Weights of a small transformer language model.
Size: 15 layers, width 256, MLP 1024 SiLU, vocabulary 8192.
Each number is 128 + 24 x the weight over its row's rms, rounded and kept within 0 to 255. Layers, rows and columns count from 0. Numbers have three digits each. The size before them is the row's rms in percent of the matrix's.

# layer 3 MLP up, 1024x256, rms 0.103, rows 159-208, columns 128-191
104:157145104145134079157116141116130112140117158156116118130101131163117103188180127101092185159118147172144154125133126176138178123135128139136132155153151109132137073139137134163121068103142153
054:142137130148150151145109133131124100123124107150123137138122129142091158053157152114159132112107128109144113109131154128161110102139137125150149071121154106136122107142153108099160122141073124
091:117114145125149118098143109030167141123166113165164127101152136137103154128122135119152170161117120109133145130115155092127121181137111102097106077118137112116128127120126137125188127160135129
101:135143156163143101133124064143118120128151141133076165115147109134142125112130134150142096130115158158107163149147097163127098120087167141139127166134158107134136165119119133155152109140114112
100:101147131135152087150113174116157141109132123097136103143145126112156104120127095116108094121141093143070123148151103084122156077124107127143129140118083142069098108152156166140117141113132124
116:122094118111140095091124100114142096117160112151117147097142173158117089136134068142107106130103108135131151122138105105082178115129118138156126092125116130134150138158139176111172094172116189
099:126128160158133141166091119185118103119121158159154118115137139114125095110078059136156167165114111114119146109136131172132130134128116122107085081105106102132148146152133092095135118144142146
088:132092115134124134070103141179095113126122114142110148160160161101120155153123116101143104103114051163085136127152149084140162086099116163144109107090126096112106140160128095182107143179119133
104:132156108099136119107109109120121140149139168189110114076161161136085158078124125153082166149150099146059119131134122141135179157128116161107149129116080151130181092148137162066132119112163123
104:117124130127136108104146145118175127061142131102107122111108119165163133085114129138088095179102148138131131113101101124113127129084178093139131096119164142148139139129153111154117101152096120
103:116110131111126134087125073121109110083115157138124102115145140175108126131135093172169121102137082152081122131147104114133115164112136178146108122127066117122130125139138120151124102105098109
107:157113146123134098120121066098133122101136128128137134164129126138091169115113142121167211130149105157132096166131083210164147125086090146143133132101098104100074131118135136127155138170124114
103:121114132135147143077126125134123090128107124112175081143106142152139195150131124159118137110144119143124115135127124166098112166131127115105161156099078102158117131117119159152141152131106185
111:115134126116129108100142142146125082070164093098166102114105142107102144064151118103136108124143132119109115134134111151124168138112117129152136070088159122168085135115101160143164086158090107
105:096102131135169091118128081149165084153124155114124187118108155150102150140095110139198141149081118164080174136113122142167132127143139119134099136146136107131106093139130133145168155103157143
107:141099153098119121083139097099149093117114131132129113152096141136142119125146100117134097167139156162180127112104084094106109135145179114109133066135129136132170142149102134159146101154121133
079:140125129169139116141178116117149108135188156136123136130144133151096132101137108121146140106113125141129115140121096117113132162113159181122103119077131136141118099136097133150146146145141097
093:103113116099150089129148161110094116124113151115127153132161124120118086108136079099099092095120127159094164171147089157138130127106143140141089128156153139114148144137142115107151123171156143
100:140107136138133119119151078116121156119107155118140195124127110105149144145084119159104151120111100114123119125141132117140131138144092144156096137131096131140165113112128115141141121117157190
092:166172129122145071149109073106129081130177160146148126100131132154094162100163162124110198135123181137142155177117107147151110096122143149094153128118128107136124104152150115137182125146099129
098:151102143101130138100115139076154091134144124108093150079171148138099121180106138128131098172115143141134122120120165140112162134132141126121137125150173133152137111142134119140128081137137135
081:140103084127190118128161144133092144126127110159125103133103122150087121127122126140137134110133109133136110125158125122112177093141135153155158108124157099111134130097126156135120152143182154
096:102129117125154142064140155112137070130184176138110130155154163169085174148136129130128136151129125111144158167117123115118140111125130112135149158112139095069129116152094118117129091103155134
088:143130144110123113162106104105159136134148124169157109096162122104122120100124101127115192142111132103153143113144141139123144154108163197118130121138114154169148116124082118120158129174066136
108:105123152134147098097131120131152120140146129099122165100097151163146147114151132149109101166138112140088130146122143133110138174094112137058124143147142130125112120099161134131146069174116133
105:110157146113132108127146132115110138146118139132130107088100121148133111130142127103084167125085150147151163111097150147137107077145157157132127100158148157118148094154115156148166089122146142
123:093125085168136136120149151133120115109139193163121143136135173147140148120123137148149124122103160135136140160144124121133140133108131132141150138107115135090123143180103114130137104140086148
097:159114169141129102103150117115136142131126135120126174089139106131123124119180149187136091133105119167082150127142134109107136085131088170178115102128095121107130156133152130139147129154147151
107:159142116100147105115163095084113124122120142128126181074169116172128083152158103085132156153073145185179145127136129107147129093148175142158110116089146135128107097153125162142148137163081108
106:152111127182152115086183100142129077099154111172126148136137141109118104121138145106136173141132122118154153140108122132137118093097123151113123102116103074135176123140159126135169094162100159
109:094126133128135088099147155102134109119166102128131146125137143094123171152171156145137116138138123158141145141103138177110102091090179112114134114169168132099089092147136097118159124148114121
104:107153118083170079120129095101145122116139148178125185090134152150168115119154114153147120094125129133155119183112110160141142138140166135123116124128158115129149079111092161154143088108127135
105:093147100094129105123132117104150125119129171093118138118141153135137149086096102130161142107071133172147137157106099102105163084144146143104143122088099113095118090177087131138140117188088100
110:105113112085147119110129134081095136137139130143168124104146115126129148112169149104162146124079114126175169128117112133162122117154154128140081112131164103080138143135146068201147085124135154
103:050118178129156119135168128127170147084123199169145091083090115172137090140141135172128112123109126121096147174133117134112102107135113158129129117134168158113132124125126172139122087119134133
112:139113124136148121104166125106178101145140150140113160115093141115149153095140135123173110108109160150136128138113093105114127106125176144134133146123153131156107138164108153144154089154096115
110:146144103170129116085162136110093110126126150114153149159104162136139179152104106120156107145047125125112139128142090138166155163087120172147111164120089112133073122131146087178104103155143174
096:111130138092127079126103089156091159129157103107095125127174159169125143152159080111107176121166128119071142147157111115107165130099133142100114096127109114147138124142110130137124101162115092
106:117099114146157120135136070149150094111141180125107126097134166142106128131125109110115178195083109137117121146163144160144136159142120154096125167154099108143128062157131163118148123120164158
089:159124140137161109103129095161152102124166162176112139094101128157079170130117134160153131138078120121139163150132114135101140106106131167105097078097114112121115118153125146133141138149107152
075:138109155162140086140121106103122112099131122137135124103114102123098161108167093154168136066122126121108140131172108106137135103128110119137075103123125097144112103118130155108129137121138145
108:148136081148140096153186106110117130110116135135119106115133138160125109134104100125122142113060104161104109114130107137141110160145095151160134131126130127113119084108153194178132149110154162
098:125109126160142094140140109114130107128146141094080157138175185163097142098134103125172130121070130145113162131167120147141122114148080101147111110138094098123140111117130135135136132122160193
093:173190105113116151121156126104119111132126085116152084086138131128136107135140094137133112126112125109165095099127102109119160154106123120124127149103112128110081121131097178134138095145097141
098:119118076098123092099100115058121131163169138129147099141156138166089182086136144125104138158145108111119110152124141149117080113143151140152126111111118121164130116134125115157197115140093118
102:141135086137156130141138111131157104125108088176139124126117183155110079140130086156152131140101088125145117154169121098117158159131093146188133106111159125075149132165148171125141143148148132
110:125118122115185126130156124128149101109157116127118097082113112165136162117114088147148150149082131130111147142109081177129130119128128166123088099129146122127099099152108109139175152168143145
116:100112106159151085097155123096142110116155131119103120090151137141100132108129081154188162128094126177154147153161110164127163125105111120110151122123173119108104110145125146129124108153098107
107:108182129087135140131180169111173133135102144101151145137085119143148139102147106190151111117123131134128149148149087108110130129136083113128107133141142135119098120124121127151154117116128127
111:143132166164118141119125117116102102122133162144139167088156143135135202102150138133135129150117175117153119133128102164115091160156138152143083126085131092168177142135111136098167153124113113
# layer 3 MLP down (transposed), 1024x256, rms 0.0679, rows 159-208, columns 128-191
074:104175125169135113166119119118138126149145146150120096105147102149175139124136150114144159126110096101121143081126125156154154101131178122126131101132085145116118109087086119141118188134111074
037:149114130118127119111155101125125167107102123135144161108127108113181084209117125149131106133120104104081124108137097113096161157126139128129126170101098120127142129129158123142065132105180141
088:121154153121115134099143125121129154117119131129130140117152107139130117099101097154143141119088168110104150136121174105096109123115120133088082140111121159122114149145104135138109115078173104
098:105149118140112098146136149109098090164085091113131089169174131125116142071122126137113120097153153125132094123158170152120125112151129116150103140145154155152132107139120098158119131129090111
092:112139135144100156167152126141099115145093137106114135106138149105138096096106136133140113150133119132125124107126119083166104052124113082135159133162101116158108136132147135142111163172182175
095:166149119139146124128162138152143169133132154108161112194148164150170163159120139155137128082107116161175117142158178138111108148131140120103082108113135143130127107131136141193120113151139163
088:142143160147141110078148123110141090171106129085175123125148148145134124127144081134142119119129170138176114143105111144111149147150152082143128142141155150092154162115144133100128131103120099
092:127154121103128101125135147108159140148138159124177123106142127164132106118099179134121154137132145148163152094117104089099125127151096167076123117136122173127140117083135098138138132117136153
101:115128157140088133112090149114095107111095089138139101158133127116138130130102150112136136123117095111169172153104103142143095159133186100105080123141076121172135165125188092125116150136134116
111:145112074114123144141105135160098106149105133122152103140127126094105153109106128169158120110159122054109182170120163106077125084132145083112155130155145103095149154126124163097118114132167092
092:141120137121173135175156162138127141130097138137136142130145133109119146096144131113105129087137178116119166179124138106115155142153147112139188124121139125117117149123167136150164161082112109
111:115136213104101094119108122098149110155120125091116106128134129096130080109153108130126151096104098154116098148093141146104127122127127103131113105139143082121117123121120156112108132143155175
097:113134161112143095172097154112131165118126156148068100126071093106134077128137128131151144081140106180108098123100152128117141135149150129125123135109117130081142141143143099072163124103099082
098:145135108092113145123153090165133141137108101104143149146163122118129150135098129159124110120143125111102075153090172143121133126133108122163145083122110123109132117157160163122147152169163163
110:124134119156141100128114115080147118148161126145096156133128098165104155163125125146118137130173147202158108111115132148125155137108124095126140136116154133162120132107113136121141137162184128
099:136145127124096102141094175152131136145113114129077131122108137133117166150112128112125131118095100132137146114078135187151163125120123097141096103122137144168131150100120106122157115127127132
099:114120142154138078126148123108170098145182145152108132127139130161122136128143078120133177139123108154102158149131069130112153094117112179122096102127105108113119077146131139157155125141102122
107:133128136156160133150143138158148089132116124098168124131157129096141158150088144165127153090134118143141096090148168146131136079139121173136142128151141121158103142147144113093153142083127160
106:167141138117127130131156158117154120127109112138108123139084151150113183134115162143127150149146178104135116174127107091128135140131148169125158180132121119139090147121099155134140123145100123
076:102140132130100134121119120109102147153098119085144181173164154106126120155130129128120162157169082153119140170111121117094151134143135132147115118127100121129153149132144142140125111145144136
102:115100100101160105110153136152109190130146109121113101148078117133108144116171101132111115125123133101146124113131136128139099154113067126114155107118114145160105085128173150138128129116103108
069:124102131121124125127125139171095091135104149127116130125149198125106133112154173143138121141094147163128152140116089151129099101153167123124147125130142093114096133177139115136096102150120109
093:135133159159090161138140123139133130123105143144102115100118085123105137137116103085135151121094109119141139157109139153148088124144158175129110115173117152140185100080147156150105140126158126
101:131166139119125119168079143129122169082140078134131098071153143155130114108099157103098124136172124140128153130149165102120143135123137120115107125103098127120089153127130139132144104163143137
111:112130130124130122136124142148117155127138146130152119109117106155140169124081110149150096121079118136200159100126116127163155104137128091153136093128173122142111108150160142137092144114156116
083:119151109175143077152096139077146141144138133103170105127112110139188158111122105115131130095109119125096161130114101163156116096114119152084103137166087144117129138137129138123124112130079109
110:075125094122128115136127130160079098135155132123141118123135137124072167136141097118163149163125147119100175139149109117102113124159159163108135156122100141165140144121139130088151154137128123
069:093122108160163090139119143106163121131156126107138136124120142146127140139121144128098172080134142075148127080090133145156167163128086168132147144119122115113120137143130167119125114078125146
112:090163098098131083138146128146156129157098147143135123129075090143138152085110090132120133156121098113144154116106086141107082104094130107110153143139098139163133122161137144111124143117134113
092:098171161141091128105071116098123151104094144159114100156139130135129122186104145137123162120131132125120148140155111169123140128141100151106181122109110128149168175096163116112102074137125139
113:146134128146107125095166132118069117125115108137088119103135111149135116124106163126091116168129108148154118122145082175147136119160146057113150143129112126117133120114103113152130156133125096
086:107150125130110133128111129105143088078070133106164135090147074125134166114184103160130114119130162130124125116136050175105135178140086122109140136094115102115107168131103077169156095128136109
117:139134130132110106114131126132144130149118120177127170117152110139166133159151103070109140153089149135146163107099098143111148142158131119125149137136111099108166092132099156115084167133153135
088:146114120109132152140133127125173121142130112092121097140124115112097125106112112112166105134137137102143128080144150181114107095162084124150168121120144118139109162148152168155127129182127137
090:122096139143146131138181120153142176085150157123134128151115086089094100098085130106145137102135125083152146093121182135114101147154131086161139146111161130143124137117144179129154090151142100
103:160112159168120122127150143103155102149130110135169171121133129107143157138124103147116112141089074119098143148121039192168087112107129191121124134151071129105103159153150086131142109178087111
119:087140110105113145120148101093080119123129129100144154125080139155167168121090099096170128109104135136146135108128063158131135111135150172123169141103142097132073102143177119097116191114140148
088:107121118115142153096133099110136096131141083170147122098131128116134111113166161131128125147084139095130082096109095120093139110093142149118166136148179115146096115101138070166167110147125159
113:158116101176135130145138141134109107149136191111141133125132135150120174101148117129101120174114158121137131128105122151130140161157121070101113116120120118150182146146134137099142131069133084
100:122112148143143076111133093140157082148156161136110144117136129163106149130144121145149165121105122145125146156116095130115159104121118183119075094125118099119136090143124137138158123131097140
065:144164132103097152137140134146132156165142166115151099154127126096158135101131110145118137140149126133155167155163132147109137159123107162090147135134154113117123133168135096156136132157109088
101:116123118110138137100177145127130160087116137129088165164122126141115163182118126091149128184142137132139125127122131093139193128111154076101124115134080057142111148105144082155114142084111117
111:133098110132107109124103152159120134128085096137123122133102093122129111120139101113115152115168138161160112133129162120152154109084139178103140146110179103124160110129093135095141158118145114
086:088100161099111130131135158139111147124120128111099113165105140136159117161115101128095111106175113127138144125164133104122095082137114105142165113156131082113118129114158100098168109113130070
104:112161155111134105103116130120114127100131183088152109116108123119135108125188120123096142088094181138096153113122091127117142135136150126100063147111139145124151136177156124067130090111086122
111:151113146119142150116129100126121142129097092172136081171137136142122162144156129166145125120121164096113188082113114136149126116171130145135190138127121142121096136155126151102120141101135148
087:125161173156145096109148134113152130143142150162132131111104129174121118146178080130094148148126098165116139094156111135157138120116101200111108121126108111102150083115119180129152123160118125
096:137105149071107125121133135152123101108112157116145120127074109093131138153098175146122139112163151124154086155099124188148088114121174115117151113125083133128174112153097135108134168119102096
122:104092121124147092180120114151141138152128120115142124129114128113108084171133136160116161170139147085136095162140157084143124100166146164079091149151116119131160166096128137125097088108081152
109:130137082128101148116127160128123140155129167166111115122139120135113141100126133126143142113081112165140109100121178115104119144119142136092168130141109118115139119138155155135143156105156104